{"n_layer": 24, "d_model": 256, "n_head": 4, "n_kv_head": 4, "head_dim": 64, "d_mlp": 1280, "vocab_size": 512, "activation": "tanh_gelu", "norm": "layernorm", "norm_place": "pre", "norm_eps": 1e-05, "positions": "learned", "qk_norm": false, "attn_scale": 0.125, "bias": "all", "tie_embeddings": true, "parallel_block": false, "init": "normal", "init_std_qkv": 0.0312, "init_std_o": 0.0045, "init_std_up": 0.0312, "init_std_down": 0.0045, "optimizer": "adamw", "lr": 0.00146, "lr_mult_qkv": 0.4, "beta1": 0.9, "beta2": 0.98, "lr_head": 0.00828, "grad_clip": 1.0, "warmup_steps": 587, "schedule": "wsd", "decay_fraction": 0.483, "decay_shape": "sqrt", "final_lr_fraction": 0.0, "batch_tokens": [65536, 131072, 196608], "seq_len": 2048, "doc_mask": true, "train_tokens": 808700000, "steps": 6512, "dataset": "wikipedia_en"}
Each number is 128 + 32 x the weight over the matrix's rms, rounded and kept within 0 to 255. Layers, rows and columns count from 0. Numbers have three digits each.

# down: layer 14 MLP down (transposed), 1280x256, rms 0.112, rows 1146-1245, columns 64-127
# up: layer 14 MLP up, 1280x256, rms 0.109, rows 1147-1246, columns 64-127
down1146:123120118138122184117156123106135152159131159127109095115104125140137135064034091164136180140145159138175151179115133093124117101111159143156092120139128155192068138128154098120173168125149119
up1147:134190196140093121147127120167145093061130121095127142110119143127101157120135152107138138144126111112170115096101102154096158154144122128139109151131085129145114129115092151121173139159101119
down1147:148102123086111112134190125088118143077117087155108123138108184153154105187137138138101097071104187140092203092145134074127161098118125094117182100089193122124106160097106089148096122180101067
up1148:087200167106107068151135072179136232081085192138091169146083106156107175156075102143144126163165131129118124152151100116152138076077133144160076098106131063140104153200100151112113162153093115
down1148:214095144181169136108067135101126155099127098104126136172094120161087097156164131115080168110100144161121075136138147061121147092128110141134125147046193201125070211133086083054106157075096146
up1149:078130119108099110098117111110150101077130182173088122197167140136164128156135091130181127142139118136089144134118178077101076115107083128168077171095141103125078057140138166159103131104112115
down1149:126170135137133124126070207145168106145150114185069153096158128124094090116171162064172124165129131149120111159173067120113185087173171097169110173126176135123126122126125120163152131155170089
up1150:148133121174154159081069083115096103104134168132151130112109145103139116165158129122101126055141111128178082119133136078133096125130078184184137118131170137125112091143072133145109075131158105
down1150:139155147111080127113104187113058176165171089142211089181133136095106184089108193129120087157141153164086185167124184100140136088112122094111143135097119094093137170151115141091135098146077192
up1151:131127117095168103168153084118131143177097093164136165203170158134165141092111078179129132131136116108106129123104092140131121101087120179161206094082084102074172095127083137102132168159146134
down1151:127122171151210159140167133193188172092185127131130114138106117164121146133128106102140191116097108185124170135162078100107095109140120066113152139173152094116108111076070137146112131116111108
up1152:189064167174152150137158136107102157131099106072084146115164172157069120062109117139078078147116090157098118157065083092113156166111123160124161172185099136104121133128089110118108139152082121
down1152:052106130115122132133163147156113191119071153159154163097105146148162160113136152093141161136140074118200120153146127177112124165112115076131115116121112108085181022172053143155091115115180080
up1153:040116111124142104102075109144097130126100146098097153172123170108164131134142103101159099007178130066115070055032139101121181127095128144111092121127174167139123086109099162166125188170120095
down1153:161100124078159124176153119106144185074148208172106102182173133168134108144066120081116161218133141147133086109200140135061146151098122125140143079096091149112147135122096099088116135108113108
up1154:146174095156154126097130153146099146112108108093080103124141149148134081156055145133076060118095118150163200122087149173105118129133148155138126158109112171073111102126080168093080100101151070
down1154:089149152098126048110086162145204143142117178202090191139143124090136182171133076091084138157097138104165141111100178097158177080118103123118148139080129136094146145169053107164070090147152154
up1155:113158146105142171112099084169151111157075106142091100158107101091116131150103150158182144093143118110133139159102097112166111130141097127119109146074100141091079130124068115143072147142083143
down1155:113144134129103101108111187181153054103102143155141117130169096120088149113170115166107136144158122231092119139089143151115111171132144097187059116084094113122093109159089144157140109143113205
up1156:100104122093162145136152159152154117092134123176072165152101204135140154144114135108078140158079146067123144097093101073086087130122115156078181101133105119153168108113113140195143098133144066
down1156:126158151145191134143177130110111084091098112134147155100042169176170120124125141108151133089195171178170117129154066102176116165146138094137135184093134113056142186072152108116149114099131158
up1157:212127094110118103119086102144088148141061126100122093135069114115138155226129133106160107086094109127153107136191166129118084085090129155130144122101135133145156162158120128147051145103149129
down1157:086164102189060138119048033146125118155156105111116178178144128148119226107123170147144115098123107096156159155135103180088128110118188117205167118135143131152131103120126160068116123100110128
up1158:153108112086164150136145115160151106172096130121153061155153154111135145096124113171143134151145129074104087146123110125139077149083103131090116157138037119135143116143158142107093183092140140
down1158:072167128136154086090146097074118132144148103148181133121113131125126170093140166129104124188073150157064148127085105110114185112151106081126124098098138107137100149095141133103089145140135088
up1159:103101157152186152155082096134146105165101151142136124155103175136145109086112136134166087189158073112102120174106164128090128152081143118130151200182117056144093133176156128143084093133113125
down1159:140060137144097084174118138074144127103121176137154124132150141139145086132140165155109047159127190103127109137128127121139128095068128095158151168119125131129120161089112070125119153145102154
up1160:142131178093192135134147126147122170146124123131164093152154182131158125156092115094135135131099218115171126091053150127121068176109081169072148165166111109147127119116104173170074157143089120
down1160:086128072088142140166142192125130160106159145087099047126060100144050206133128126166087202160146106164108152119101114155142177162154123176138167116135100118166124143167110095150122167115181055
up1161:147075156145173127163159126122021174094130144141183110127109181137161162107112139087080136195091180139109127158173094085170072117138129138148122116111064114139127105157125152142113123204125108
down1161:104160152137119103194101131105123090152063088205138119136088128147136157122121131103087128186136139073155118172104158157128163118137204113171150114161158176128153154094142157079108176133089106
up1162:105172103097105131163137119193144132101126154097075162145075112127110129091103088174089079117133118109169123149116185093138164066124109105121173168047082114124159140147174125097102093129129158
down1162:093083119127110156111093090146179174117152137122073117128190102111115170142187200088184135185103114180155131087153119171172089127147128141130099157161174131131095171126122153137125112138151107
up1163:168185155124202084136068140114125147135081187151118039107157082083130167100099117146116124138057099119115147112124152110175052136120111151079157085144110110100086140171141147105166140137116117
down1163:159095152191140129180067126158110130084127166131113108206151096115142162165185095060111129069158117141108127151134165162125123120106078105167120127120126122093205095163126165134130175104103108
up1164:148095153215204148107169033110128111147111148149149151172120159163128069140093123120116169071125103133103084127127092098117117140127072157112144195069126081125152095129092166168085124131094135
down1164:119087177096105111112164111102153145059132200145127206105130090197159139182156119188180113086148126068142118125108123050123151085114155128092140118149136134084113148092150195116130086149151152
up1165:065155162117100102147094120118074168037082155081131140115114180141166144183124124114149106189162140122161143169102139139165094064131110153146091085110117164063063124150137091106140162135094155
down1165:072121166148102110133133136169134129108204137119146132144145147143119130178114112108161129104177105178163112096138098141119136051165109089173062121121047157160176113141103093177084159142147122
up1166:116140200091125165141150132123135177119090094143106077140147093217112110163145127140132123123087091115146128189030142083140122118135132142135147120071136132106079078155099129149066156150094154
down1166:201113084109151086140146103144119142157135152159165117117080161113111111122092140169087026132148075080119037104194166099086171135121106147129146047145203128112201103132120129137181156125121089
up1167:103139189172121142099115052150145159159133070129126088140089100216090135116117188145110112156107111103095101086094121099145158129110126123146203174088066094096115135113054119120071121148099130
down1167:132133147115137115063128138087120184124110076116131107160119142115147069166126129099116143129138166160065136055153095098132083103072162199102084125196184148157123098119197147112125170115130134
up1168:130169088165128062066116143154142144116132135171123128154116187162147153136117147104102135160138108136147187127085150105051143142111115119130159163138136121142103070124136116158164204111142102
down1168:098081148135105092163136129115172039098140106074114116114167097153118071211130130094139166137111118113150155124120094147124168144104152120117123135136083166028106149096057091176164113109108162
up1169:146131125182197147098141138122123118151109154148108121100091144115123085092139087158115091131141193074151125090126121175147117115133103112045160195106102082146157124089119116121156124089066101
down1169:125130132122149100128157131086080115134146102115100138127159100075136119147170144112141205152117176118115087155149149119135124135135148130157114141149170114106134127119118093130140140114116179
up1170:133149118118170138134150115158128165159076146183122117164035125188156098084109049067149102113119125065141176107142129151087112080112119109184100145124156182101142097114113125161158098138086086
down1170:102147093122155063110195040113144130112120121145153147119081104136079138088102117104128116178091116132156174129129114121123166127110197136151115129136113071165163143203157165136116091108105157
up1171:099126092150119164144103080129107145098082138144133070147104180136147141173070123136091075118097092128118106107186139136084171061152124144123138153109158164113117169038105179089146151132129106
down1171:139158090144167138133153183151177135082076106136086206141115039191194178138128108122098164109170100076112153120160115144064087133143109113119131139062112096136127118157152112088138122165130160
up1172:103114139135158117166145089139060149117118156065091074144138115136151149125145107156133126127092155130126145153156103109090089140105138118081166115110074114143131116164115210129139142179099110
down1172:092124121148118108138150086116142067115110093088168146138164134084160135147127116131142155131133070093132151107142088132115107143125150151109124136149122144116133112113188130149096111156104135
up1173:112081115152131053101176115143144140078073111139062187169172154128144170137130082113130131144069158160063138114128128090102144147089135215103122147173112084154175090179086115108152179114140111
down1173:093145157150123138116115138115131145188118155118125132109126073124117116111123158119109125113137181073152094138120179125172143117146175176112139150059122172150155121120095091182128105163159109
up1174:093094150151098045153163128085140119110083129125092067157161096133122152168124137091164111165160098126141127117103158117116110141114153168126112172099113132129095091143117142129154156092109111
down1174:138113144120103161151117167121132156109076092099148129138166141145156153090184067092145123134137123104156140161141091119096153157141132138109095069150137075142177137154134188127159153104115165
up1175:073174128153102187164126130098105141096075123139098100191077160115140090099132118140104106149131133066084108112114116104155175067139094125089166212101148081093050096074081111158107156168137056
down1175:142106127140114135148145075116154154056101073143114151106137116118145124108168101194129091121088133173131132129108089030087138151075160186144126178117122140155187104191144132108145121176141168
up1176:132161120185189107100198123128080160148076160095112163145112139110170096091129107087115190142104121141111174159112124092127111081100030144061248180082085136143108085147128139155126117117138171
down1176:158123102067121116080136124112059123078143149073164120108088149093089135179101148153146137124160146134066109160149172129121178137139122165133137125146175128160166103091134145045082124168200090
up1177:071142123129163103136027111117091117144102152095064124127111197124122172142158156138174164192057119027097100121082123132160141155127108185129148121114098110069066090135084191123104190228110097
down1177:149171153178097116103134108116164068060147119142103139160115180073137190172137173101140172090077132191120132128134133139168057139129160121115208158119119086109139080140054140123149114090120059
up1178:107173099120186125122131146119086111115060110110126119148110158127131105110116122158156128099052139084147148182139176169124176111084102200097108066164125164182147083089180148191148123152177123
down1178:134162050117205144140094117145148195136113180124180059095113158157128140175140237117106080184128095105103164087078144128160113183155112129108074148132116121152099085060155178101143130111132157
up1179:145136101136160097151128115196162126129124149044114139177116194089093181147175150180062083157131086145088113096134118103098085067099144114110146181117072107112095113099111116134095129164096178
down1179:085142121111146051179150113173089066149112106157098099141166119123146143116123110172142118133119097153158162123117108039139093109141132101142143118091093180161170211163093090141122128146132125
up1180:091141108155094132110165136110084113102105107134094164093132073145099114086130141079110178153169141078116126124104122139127167114145126163107082153115154093069114106093071148184146182131130100
down1180:168198156152189097129144147120078048114121156158092145117120076080045085113153105120104104098092111123134153092202097120138157167134057114086123137127146171104153135099164108152138142111126123
up1181:119102084115181139087048119127091181157112167174110140164146129154088134166123165088130131158119186149129123113153102127112147096120146141142222143101155174155183116115090125071120210122153084
down1181:127175139113116072083088109087080105153115142131137126112122162085093108137112084139151098136114152127089097108112056152166161146128122177082119125061127143117134078110130122150094182164100187
up1182:070078089104151141104068076108119141109158144186115089174149155110092133199138100122106097123132105170145129116108146138085107012109123119111120129055112123069123144063143138078103124172098142
down1182:112132103103135111085127107138130090107095103148141088159152129147113136092112177082107098121153130126186141159137103174089153141148135136159108154207136117131085158099118059110143143111078152
up1183:090126124154113093155093130176178179139110067129131149067107086142150127137161162130109167153131161038158103174113089111137180132108143180085156150175131166111127175113111146180115160081071122
down1183:144181165162136066142121139134116082153122118108135095163126102153096145075170098148144133153122147210120134158128104141066144131125169136116121122138113114183183224130133113112086123131164156
up1184:130131151097100081121189162133092169079115159063092138136179145135131187120087077163080127148115078103186089200151113123147108130112145132103114111142057124079135096111087151097059201145062130
down1184:102163168156104153150093179104164082089133180176093133146168110102094124136135169093068160152134083211122118140145123187154043086129163145108139108136092095103169079111126164098142097088195131
up1185:149170106140136144175134105166099112135123085163129138139131160122092133153164116079079088115127145128165153107108150099119113045126076134125152108133106148163132142094159167109129136126080129
down1185:136194112075118146135145108138143180102125137146150132105181171102132149131095177160147160114128140158155092147155112133107171107116103113143075160169097112113172190150071138113069164064163135
up1186:123110182127121101176139106096121112131089094113140149148111124221119147082066169097163171155090163054129085188022184101114100111096098129086111105095121105045113168128047113084090095120165136
down1186:118100113108105081031101116147143180131153094131105063152102132131073153171122161162138140132112118148109116140171135104155082076194128171113154136085171091102163146127207042131121089164209091
up1187:131114136185110105108155076094092158104118048172127106112125076155095201134120127078120149133152141056107125149166142113165110099099161104130140108135113214126150149102086140111124149091074096
down1187:143150145146116138126102143105106143127058095167108150144157144085089091135149115139116127161131133121191073105127099078130108166095181107153106108125151106136120083126154148105100158118187148
up1188:124121116151129171116138128123106112155138091135113098193139146136136156177085107096175106104131153089158139134071174090152115154064014128029141123162097182132085095121070147126097140162066105
down1188:112121158140162118089054200148156141144149194135136122186149152151146034102077182201194106126103099106142077160120212097058126161135145169127148097099173195151133139081137162079131131126131128
up1189:173148108160149122130105117127139202134094126087052155097149150089110180101119072162159142097064040127091072123110141079105199129117133163110160139129164154216138060125154087181108191163095101
down1189:183129187145059096108074137110027104069121097187107138198176148135102087082165178193194111120097143118092059157087155192133133129118130189136120145150149165119082119090181127135103174134146162
up1190:136105132118146172154132111124104160105109142109139115113105122107153129114128079066154110180072098119103103175146141107103110126096088137087117168171107133122120098109107141092099153149108104
down1190:108153142093123108066146110141129135146124224136163162136110156138093101122152152094126095077124109152140146102159126103121191145109160113130108133097116164126138140089170094100110104136114168
up1191:081099144151121094087127175154128097099122150106117151189136096081132093182148129093108106110139156078137089116096171156145041118098118128122165142119140155077072103065122216140094155141137107
down1191:180102098100114099114184103123147117122125171113037111160167082180167057162107129100120057146160225132086142178123087145101117154168105098167131145116148149110186209086185165145084198119215110
up1192:111136118198152115147102107154141113142068137119110183155162129175097112150087169107115170094098128086063102123150134088069116141116126148165211134140146145099120130125075107164092137142105141
down1192:136181159101185080095162132152138083144128147081140139123108144132120130090070128125136117206108144094167097137191097136118146116125203138104129140123088154114104127102092116132166106102141125
up1193:126202166110197230199117153137119174115115059108098044183069100165109104119092214147156114165132117075147090157052056122131165113105133154106147132111100131105125033104115106220094145167097095
down1193:134162117146178111171067049147189131065211147130181235147112115123074152151087161164105086062171091147131171115142155172145082059080070146172069106107131220188161095118068188122099047175054136
up1194:116064132099138094066100154126130125119104118148103135160160143135143048094132172054177112098155094103075147117095164114094160149129132208099139123159109063150116156110073148141189150195082118
down1194:138168144102121122121131103148137157090128151141099115029119166179130052143060119098164146177117170143181184080143128120208181109181062134092134130121097112123069123093159137138094145186116102
up1195:088121205161153112084154129095141146143092102159119083123063155181140111107112091057177167125157107075183105182143096103091085144124139122103179154142083153147119101095162142209096112089082103
down1195:143140153136236191131148199239176093150128094121120170136107141189187109120104158100090144134094159144152171090181180073130113150114140143128124150080109065115132175167117126114115155133085086
up1196:115127117093126166107103132145109139116127159139093131132124095116154186139167165129214088095204089133133097135084142073120188151104077115102097112094057117154101108123118127154161173178151137
down1196:146113138117107157151177101076123178129150130109127050145113126147127127125136127176116172125125122102098146133119175163104120139082120115140089141133157109123181110148148115082142126177158112
up1197:150126157123148119135144137190178156118136108117108178163135114182119194145097097132072128085050103115075085081125121119159157103100130120107140122135134143053068099129096107114120136170106110
down1197:138167126137090159097143151140129088151118129153132127105093159136153089215107094204103150165105163146106145102135155144120105099148151112073109147132129120123106068141081106100166111131124170
up1198:105135110145138126117114167109124205142096085134091074119156133115169125120149115097143104165074173051158113135164156128086128121125149150142085104135121111111179117101109155131147120207142077
down1198:152150174200081148067075118122131170113185107146129122112191114128140145126128144126132110113159169147155139124059152169168107146111130177084147098162089193136158074099151113141122114083151159
up1199:134137194125123091134153120184198157114070090148086105193159142117151150144114092131123147198153112123094110153094105070078116104116135132113128119151100095155138121119121094111087167149076103
down1199:144108132150161139088180106188195150153109190186105122107096092103131129198103127127107112153121073112122125131128092126133101085120126106156161089058086162108127145188164135124129165112081162
up1200:079087117204175117083217147165142097122122112113078123147106222176125115094080073110146172163116145139079096102072113150091092096134147145132179166110103098131093088151126142164146145141094147
down1200:158090146112205105137168118147146102167067108120163126130101173054185104119066100132064165125112102096079123155136177080155117116131111143126126083164095152149092176115187085119150091162147069
up1201:154102132189068148085145138155114131092089091144095105153167144130146134110130034060201168123092081126132182127094178129153166122157144158089150156132128183152073085109085116108166151153144119
down1201:095107050120121125172175122115132145154154129134128154104142120140192152167093142126117155167062156131130096074169110144159065115119082108137055101147160116172124112109137159141120143122038126
up1202:143113115067176130105091134135118147077115195120148105193094114169156126081117131071070084094121137148127142129097131139127154093104102143133160140111077134098147096141138138087138158137122090
down1202:152167076117123148147140105152064139148113139121141187076081098154151042118133145175123139095123137102138161080125148061095124155129073085095123161151170137090152131090133123106100136118159088
up1203:140107088126165196131153086147174137095139127113168134105168120101147141060123074091131160123147092097116170162118216070122107129125077147127193173079089152106124124124131133102124129144122174
down1203:083056146137144205105151138105118126122118141176155142130139101072181132116088135173160113188126120121088073135123154126153183105146123150136083082155163115126094111048171118085141119083114133
up1204:154117094118174095171173029120154136137119124142126093126165134127147153098153071091139156077090162103107182176135109106134133091077103189186147076110134142116135148123135115102117146098106168
down1204:081077168074126112137170146160131148163109170182103072124162195144169173094045083143127218171136127107064131113131123059127087114121093095112164124143118146088090209186141091182143180136157091
up1205:156141161113126113102107111149150095104103108043133142157134112158138212086157130138041140089092114157127113148135138138157128118129077176138155113093102139122115197124134125095146122123069075
down1205:044148157129149134150141144167136141112147114111133155161100088062132130194125190134131098162116142122146126109131145082107172116165107149132118158112139153135112119103116126095154119115100101
up1206:097163115149144133086157144156106090121130140175133106171140106213154190087086135131114159108171134128113148137110156088152167082121108131138128124082103120136028126122130097142092101153126184
down1206:123148140105150196181166083153155139120122096129173136124094110157125152120095104148129061151154126120134195163122123059105104081120125116109162122120137105119230117109137081134123073141167131
up1207:062125136197139084155170116138104099190116163173116170139139136158095086146084156095140116167103076146087144104084135147066136090138089136123131095082088112086077140101060166124153123147103117
down1207:178135096199152161153155160175120107077195193121159079158158112146096089140159136107160061140119096143162102158053189113118176054122113140167190109096084118147106160109190154054149114135186210
up1208:109131082083143099141175186168146111121095093126154129179047161146134100076074024098120141169175127112157149073105224136085094090150111119122112147127129093169117135133141124124113122195136158
down1208:162147160118134135097123100131116126098141176108138129100099124137128143119144177155116085068082179159105110132122058131140167099082157118124145113095154152158130141147153128120155157121093129
up1209:117134166118173147171070141133084184125113114126103053135099155188146143141108050078140142087119190147206092113156173145160147101150092152147117109128103127117134130102116195093076190139120075
down1209:167164104140146102178095157127185130155072111164128075154121152196116101078139135129111122143101123151117152140113152121083157189133159094142115090097125112116142153127090113145129122094120143
up1210:117134144151178135120129116159064181180101116119064092134114098161153122191044137149120125144128160116132157133097101065146104108137143137079192121126162143122135099157113107154078181119138058
down1210:111151138123160124070069093126172148139083150147175116140133092125130168160089127055147081065127089154106119085158141136155098112160182066140122120122117107094095143104114146080138134105168161
up1211:122109176118104141092103098151196133164124142131140129158128110122163146164121143114075136110173104110105163087096138079075125099110116107193110057162151143148097134105134156105112136142067065
down1211:148149156127141152161123099144094136165121070093165137087152072097076156121109139147141127155098110134170145097131097153094194138134116107119084139127134154133121133205097093147163074156159126
up1212:162074079086187092131137103160119113165033142137117142131128160123161183139060176101083158108095171155140133073087126161128128152122129159167195082079113129149145185134142185177144143144096090
down1212:086125168112126087114097123161058167174079174091155138095122163069162209186147121120143078136080225086126142119098166118144063184109177106152177104128108143124181113107131140140185089101162111
up1213:135115125110165132122099066133136162128103123144099128169157085126181151115164126092111121092125092118084124109109085053090105100140118132087198149104028166110155102066129133127169133141134142
down1213:092119171157131090154086122097091071173081123143138184140141105114119096129185127132093156066162076168125091120108125136148178109106126119143137091094170117090170110178170142094101141059137120
up1214:171051108151128168116105156128105097105115122162083114125143118101073131060114076152097062073138104128161140144146220120059156167147100153164114136125149173111095122123076144083121111216090119
down1214:045130146147185127093055177119152151110147110169194168139127149129139166146160113079106085202174108080140136169157108081150068114134069074185103177110159114084202138160141140127065106129120149
up1215:123166139135133047147095116103113210133133073125058148139147156157193116116116066117140124130155115117125180186121169131112161103061111172114174176130110092064184102128074162148052141099111129
down1215:114211169095064136083146123105080118162131169078124072098108070091115129082186111139184155209149164115077111121135084108131151114137159098123102107118131117129119143114198141168173155120130145
up1216:107132156138193160164108152178124242073142126162149057161133087104140112167157086061108117162145131066168097144115086122121112095146147168123081103165093130115140108180140129143110114208090071
down1216:119130105105136148151064175120161072099162120165107050129166142102146152076072117176146126126195116140135158125177169091027137135076089094147170143158095167124105123108091135142058136091122101
up1217:140104137163169167186065119133152103108110150098099131133126125114105115134146142160053087139073151130143196175092170129115103060068140151073159124141129090056070128109117177136086187189121157
down1217:125059078070090079116127089152110144083154097131204116142164190099128093186135077131075152137096162174074158092185179130129136136114167122111092154163108107106119154173145100150120136144155215
up1218:173159118147101153198067047144070169063071155141088171133188151083106099093095128145159079102174143193081150091086166105175078134046160200139151170136158145148139099121084151169150162160093135
down1218:113141174096104087098175077100055090131134100160088174175136162184106177103118097135150158072112115125198079115121108100130097134160086095195125151101118100179100050173124113112058146130111139
up1219:062086115126137085188143109120140189161088132098079153173157109096154136122133108140132128136045155159077134190153156134150099100077092222140116145109081116078166106100144115117124155087163143
down1219:084136120108119114075168169143090143138128091121130100132156125160109126117088132215152093108163171147065120160132204046104154133135172150171050103084091072052151170115070096141114126109147120
up1220:185173179119110085137108159143127131080099137148160162125108107140124139160069089144113115166131131147085097132104140157132122173124138144113097189134096084087145191135067131116112092149129145
down1220:176134112157135170051141073131158159142159128123138108118120067146140116112136126190101127209094198121125217134131146078116210095146059129122095167131165129148143107147187084142106139128105095
up1221:134118091218130117070083134173110115159117098105080149097129152152112113074137079150162135148155146143082144128089181135101085099128108123135125135173120151109141178121114136217125150104141129
down1221:187057129153165097113142140118129158112176136201174166131091177143136138179111155124158129111128116104159099158118115134161131114148125105108118164088166152124104143073146091088116096127121142
up1222:106144131144119120167095114135115096099112106073096170153138130130199127125122047072162123077129172144105093128171143109140122119090119153117128120139155085136172113164115140124142173158147058
down1222:094120162127089122128133159079119085134132128119135156136139124155114150110119176112130106075094088135192139136131081125102144102113192071114141168097076152125105117096146113121126126145074177
up1223:052191131151118132193126110137166107147086144068086084130080124104125111144105150095105117178124127157127195168158141144111103107107127174120148085142115135129173170146128141106145154134119117
down1223:106144124132112135152115132127138130087171136136154176151127108148057147112147128115128148139147147129093140148121134145118119148161135075120158141143153135141083090089098132109116138164099109
up1224:192101217161172136178164065109078147110114118091121140185132160150118142156143093110137094160170152150132074129158091099159088122088133160160127130104096078152164057112128141146126160163146114
down1224:149124098155112146111089149122160146094106148148130105111193127159132114174122154121112083108102123139110135128107170144106157102144068097117154130088114131155142121100123178121162164045126180
up1225:099140145158133096088154087141198136109103190097114153210131108171131148173113125108110098141160146102130168118162222167133074150110088136167141129099100137083159142113138169114151150129056138
down1225:045180159122162140181124112088146103167179086162126123122140120143130143117146076151078138149104113170127147169128079073178095077099101150148137149079110112057113124093129103137079182216092147
up1226:103103134145123136076105116132129154088098102104153153149134161138170128103100163157115064088132157122135154110099092093158093131075118170090105117092130101113160090169137156184079127137092162
down1226:081106114135186128145121179099131190150145183097091065143008100175119124127110173068093103189086122076183120128152152144115140115159098106143110097094126131171110099123104117075089139180134105
up1227:154099168158078106121194127117129163131097131142113167174138119177132065140122113099100188126156157124157149131114127144183123104125123108095158130123146161124120114103077212107122122141056075
down1227:129145105166127128102146161103123199112190105182173187158120159152134161192123083123045090091203156099205224134197109070125083086102133127105097140169179136117104097072110137181150148164104128
up1228:150133138144191135112147137113103163128124102099113100192127127117200115141152115084110111150118096087144142125166119155072100137105095152136208136101125171187155077160143202171115131101120027
down1228:146054101102070177148096130089162170135090093186168161127189136124129161091170165117127112151092116137123158071153137102110179147158084129151114102121125070136136100131101139123144139139112140
up1229:115167097144112166128108120097127156143123118150077135145075106204123148088122115121108144136123135065114118109132169130135157145118085143099147082160152172160160088125136115097074144170109079
down1229:176062147116123130200181126091064169078133183093157177142124189150162159142144103135143093081143184110104122127185162176133189186117130121129133120090139048124124157176096063086132134147136153
up1230:117166165153168141128131074112127175097121115111135159125128107087152076122058125130149151174091071126123098135160127116101154121119114123105117118114114148144103067090097123146109133160161140
down1230:066052088104255125155122165144134104172148120143142105162137071111100165133121099169131110099076161139081122118114144126187153181133104116096106106027102110097114176145123160134101131146157176
up1231:151156143104209088154076130154118188118110113085123115145134088126132168161100140143082087131145083079157138159085120078132092146165119181107160133081131122082179107111112160103111152096139099
down1231:168114154096136174058143052123134183113143106200146180156077085168169151121052113159089082124150108102131172157140061110076162061113160142126094133093172149096141129040124150152185111142163136
up1232:098195117151162172074099110160142110123125094106104151173118078149134087140048098094120122193104129095107107185064154106143128121122081210071166102189122178071103077133135133122123178186118120
down1232:124156160113146112105135062126135192171130118142120101154087103097131164178114101163142136144127110182106116143152118120133085076095148112101082128164084143068146114087120128161138108116113160
up1233:126081089104172151190088135129077160140115140137049126127101167110143114105118088145159169157070168133155135116099137093105131101166054152085197156140142155189161084131117227135129154138142049
down1233:126142112092096151087081138151118067177137153107121122245096188076173194150110110132120123145171094081171085108099159145132147097128131153136151075138160109128164126102128064119136095148107120
up1234:123123181161154088177111134153113179123146120157067136143048163066093100117142148112144087136064083127060083159117149102106141117086162150091105112150133158092120139148072102205082222148058092
down1234:157152128122097137127101138109140086116167138127096141116129109129117098129107103092212224114116127154118096176121118129103052144107186122129101125127109069202093081102117173085161154078074145
up1235:125195166121132121138089129111151149084108105084108128158134128138154107140088092159097133159079117116095135150148088110112152194060116153192161113111086101079126092121107162117098133180130118
down1235:087172142123070186103100198123130155134091148106104098097091055141113109136127178151113098155046093109106137145103131150113109117139153121098158113146103081108169118158110096197075126195126146
up1236:086100163109124076105139088195150114185079116092143125143098191140187179114095084141092107096157163136105136166132122049118135142132078101127108143150136097107151091087085166150124179124108166
down1236:158114103122105221185145119106114155106113169145137139071142145103145125143088111064183127144111120119155124096154139147108160072085132127122111092074172137145109133085157144091124108099178114
up1237:153157144127128186125105119137108122135167155131072162218140153112133177091134062102061118139125115148143115155135133136098103096133130148161158114146101131147101157084114133112134141115104109
down1237:106122094096122122134106115143160150131118133159129109087094178101112162133125187145126136138185073139149092142158108104115155123127142136150101125127129140128162102179161153123129139166107139
up1238:128119180109178102130201152160124160115126101141100108141089108120129143164110157087140143196068143139170175177100117128111124126107138136073149080140095175083157117101146105083078136079103112
down1238:071108162084142134072092127130073210187128085125155075101088108088081159134106180118142109099123046168134193163132072132170172085113114161122013140072153180117130052114174132172108112125127157
up1239:152096137193154164172102147175096157130106105077132123160129130102124086123164114095192082146153132148127121167120187134106080125093131136167079107078146121170082160168072152123110137187145127
down1239:116178136155131112196093117173113099061129103121151093148223161133068129141134132144108131104158109123118153123135065100131120108081118143123130151188187162122121189121159161143140158199126090
up1240:122102121093163129144112136144080108079127114107122121187103172146069131100130143142127026101076111097160119090109145167098172135136108135165123153186121084121083173073150154129047136091105091
down1240:156096136192143092094173170196141154104183113139074148147107085127103188148196138134068069181117089148171092103123127147119144179104081171139143104072154142199242144109086088180129156169176075
up1241:147188144093172066101092150131155209172085100087109089159091114101106174137113119118117190133085083092174074126106114135116138118130111171121131176118184120151108089137174163225126154111130142
down1241:136160137189143094139116191145213150170141152122061156093092119159117138171212086135105159139095118143106160142196165081138158116158057116139188179120122169161140079124125122145156126120098148
up1242:149117132074135145187110105159099139094103079125143157078094126148157144111153115094084158166112138133108088107133133107151088147116111139120109116157111119129141167151096133086142137152122158
down1242:100120104208111142081104153121155119116154166142095117224107158124165144149113166107132096098138122113099150129107140139114148135125130121101148103114147151122120084124150102150152135135128076
up1243:065133134132150133175136141219106131144121122151154111151151182111138124112104173127169172183167135136112112194133099172149106095147115161162159121067155115075067149157110148218111123127096129
down1243:061080100177082102138128104059119099118139126085159115128115155135142092117131154131150175125126139082150089141143151095124132187136096059112132062113066141188039127127119155151130130112144125
up1244:118162149099184174126113163110167173122104168146116103153061137159173158123113128136117114163150111130031143096100159122133173133095105113152186128164138146133121123115124129149162147164131097
down1244:159185109152127132103118100113094161150075108122123164098118139110111124126088175129143130153090099163074122117130102113098106170102179124131144168068147155112154133111100155156131175103139120
up1245:098173198127126117206113110121180190099107131082089186112091163187130102142100092121147149153161143088121166125057112132141117112070081137119161167119105114167114072159143148163162086206138156
down1245:024162076188100163147125050125124170062166098130140129130153119157116088087173103141134091068101184069032144185069137088158140053122093168095098097179042157098085102114125129158113062204137101
up1246:112097116154159055091082151160133155084077071146139154117093199118081177129122156097152182178154114136117148107141180137147123138088136183171153141076153153060126091148080142171123135154117131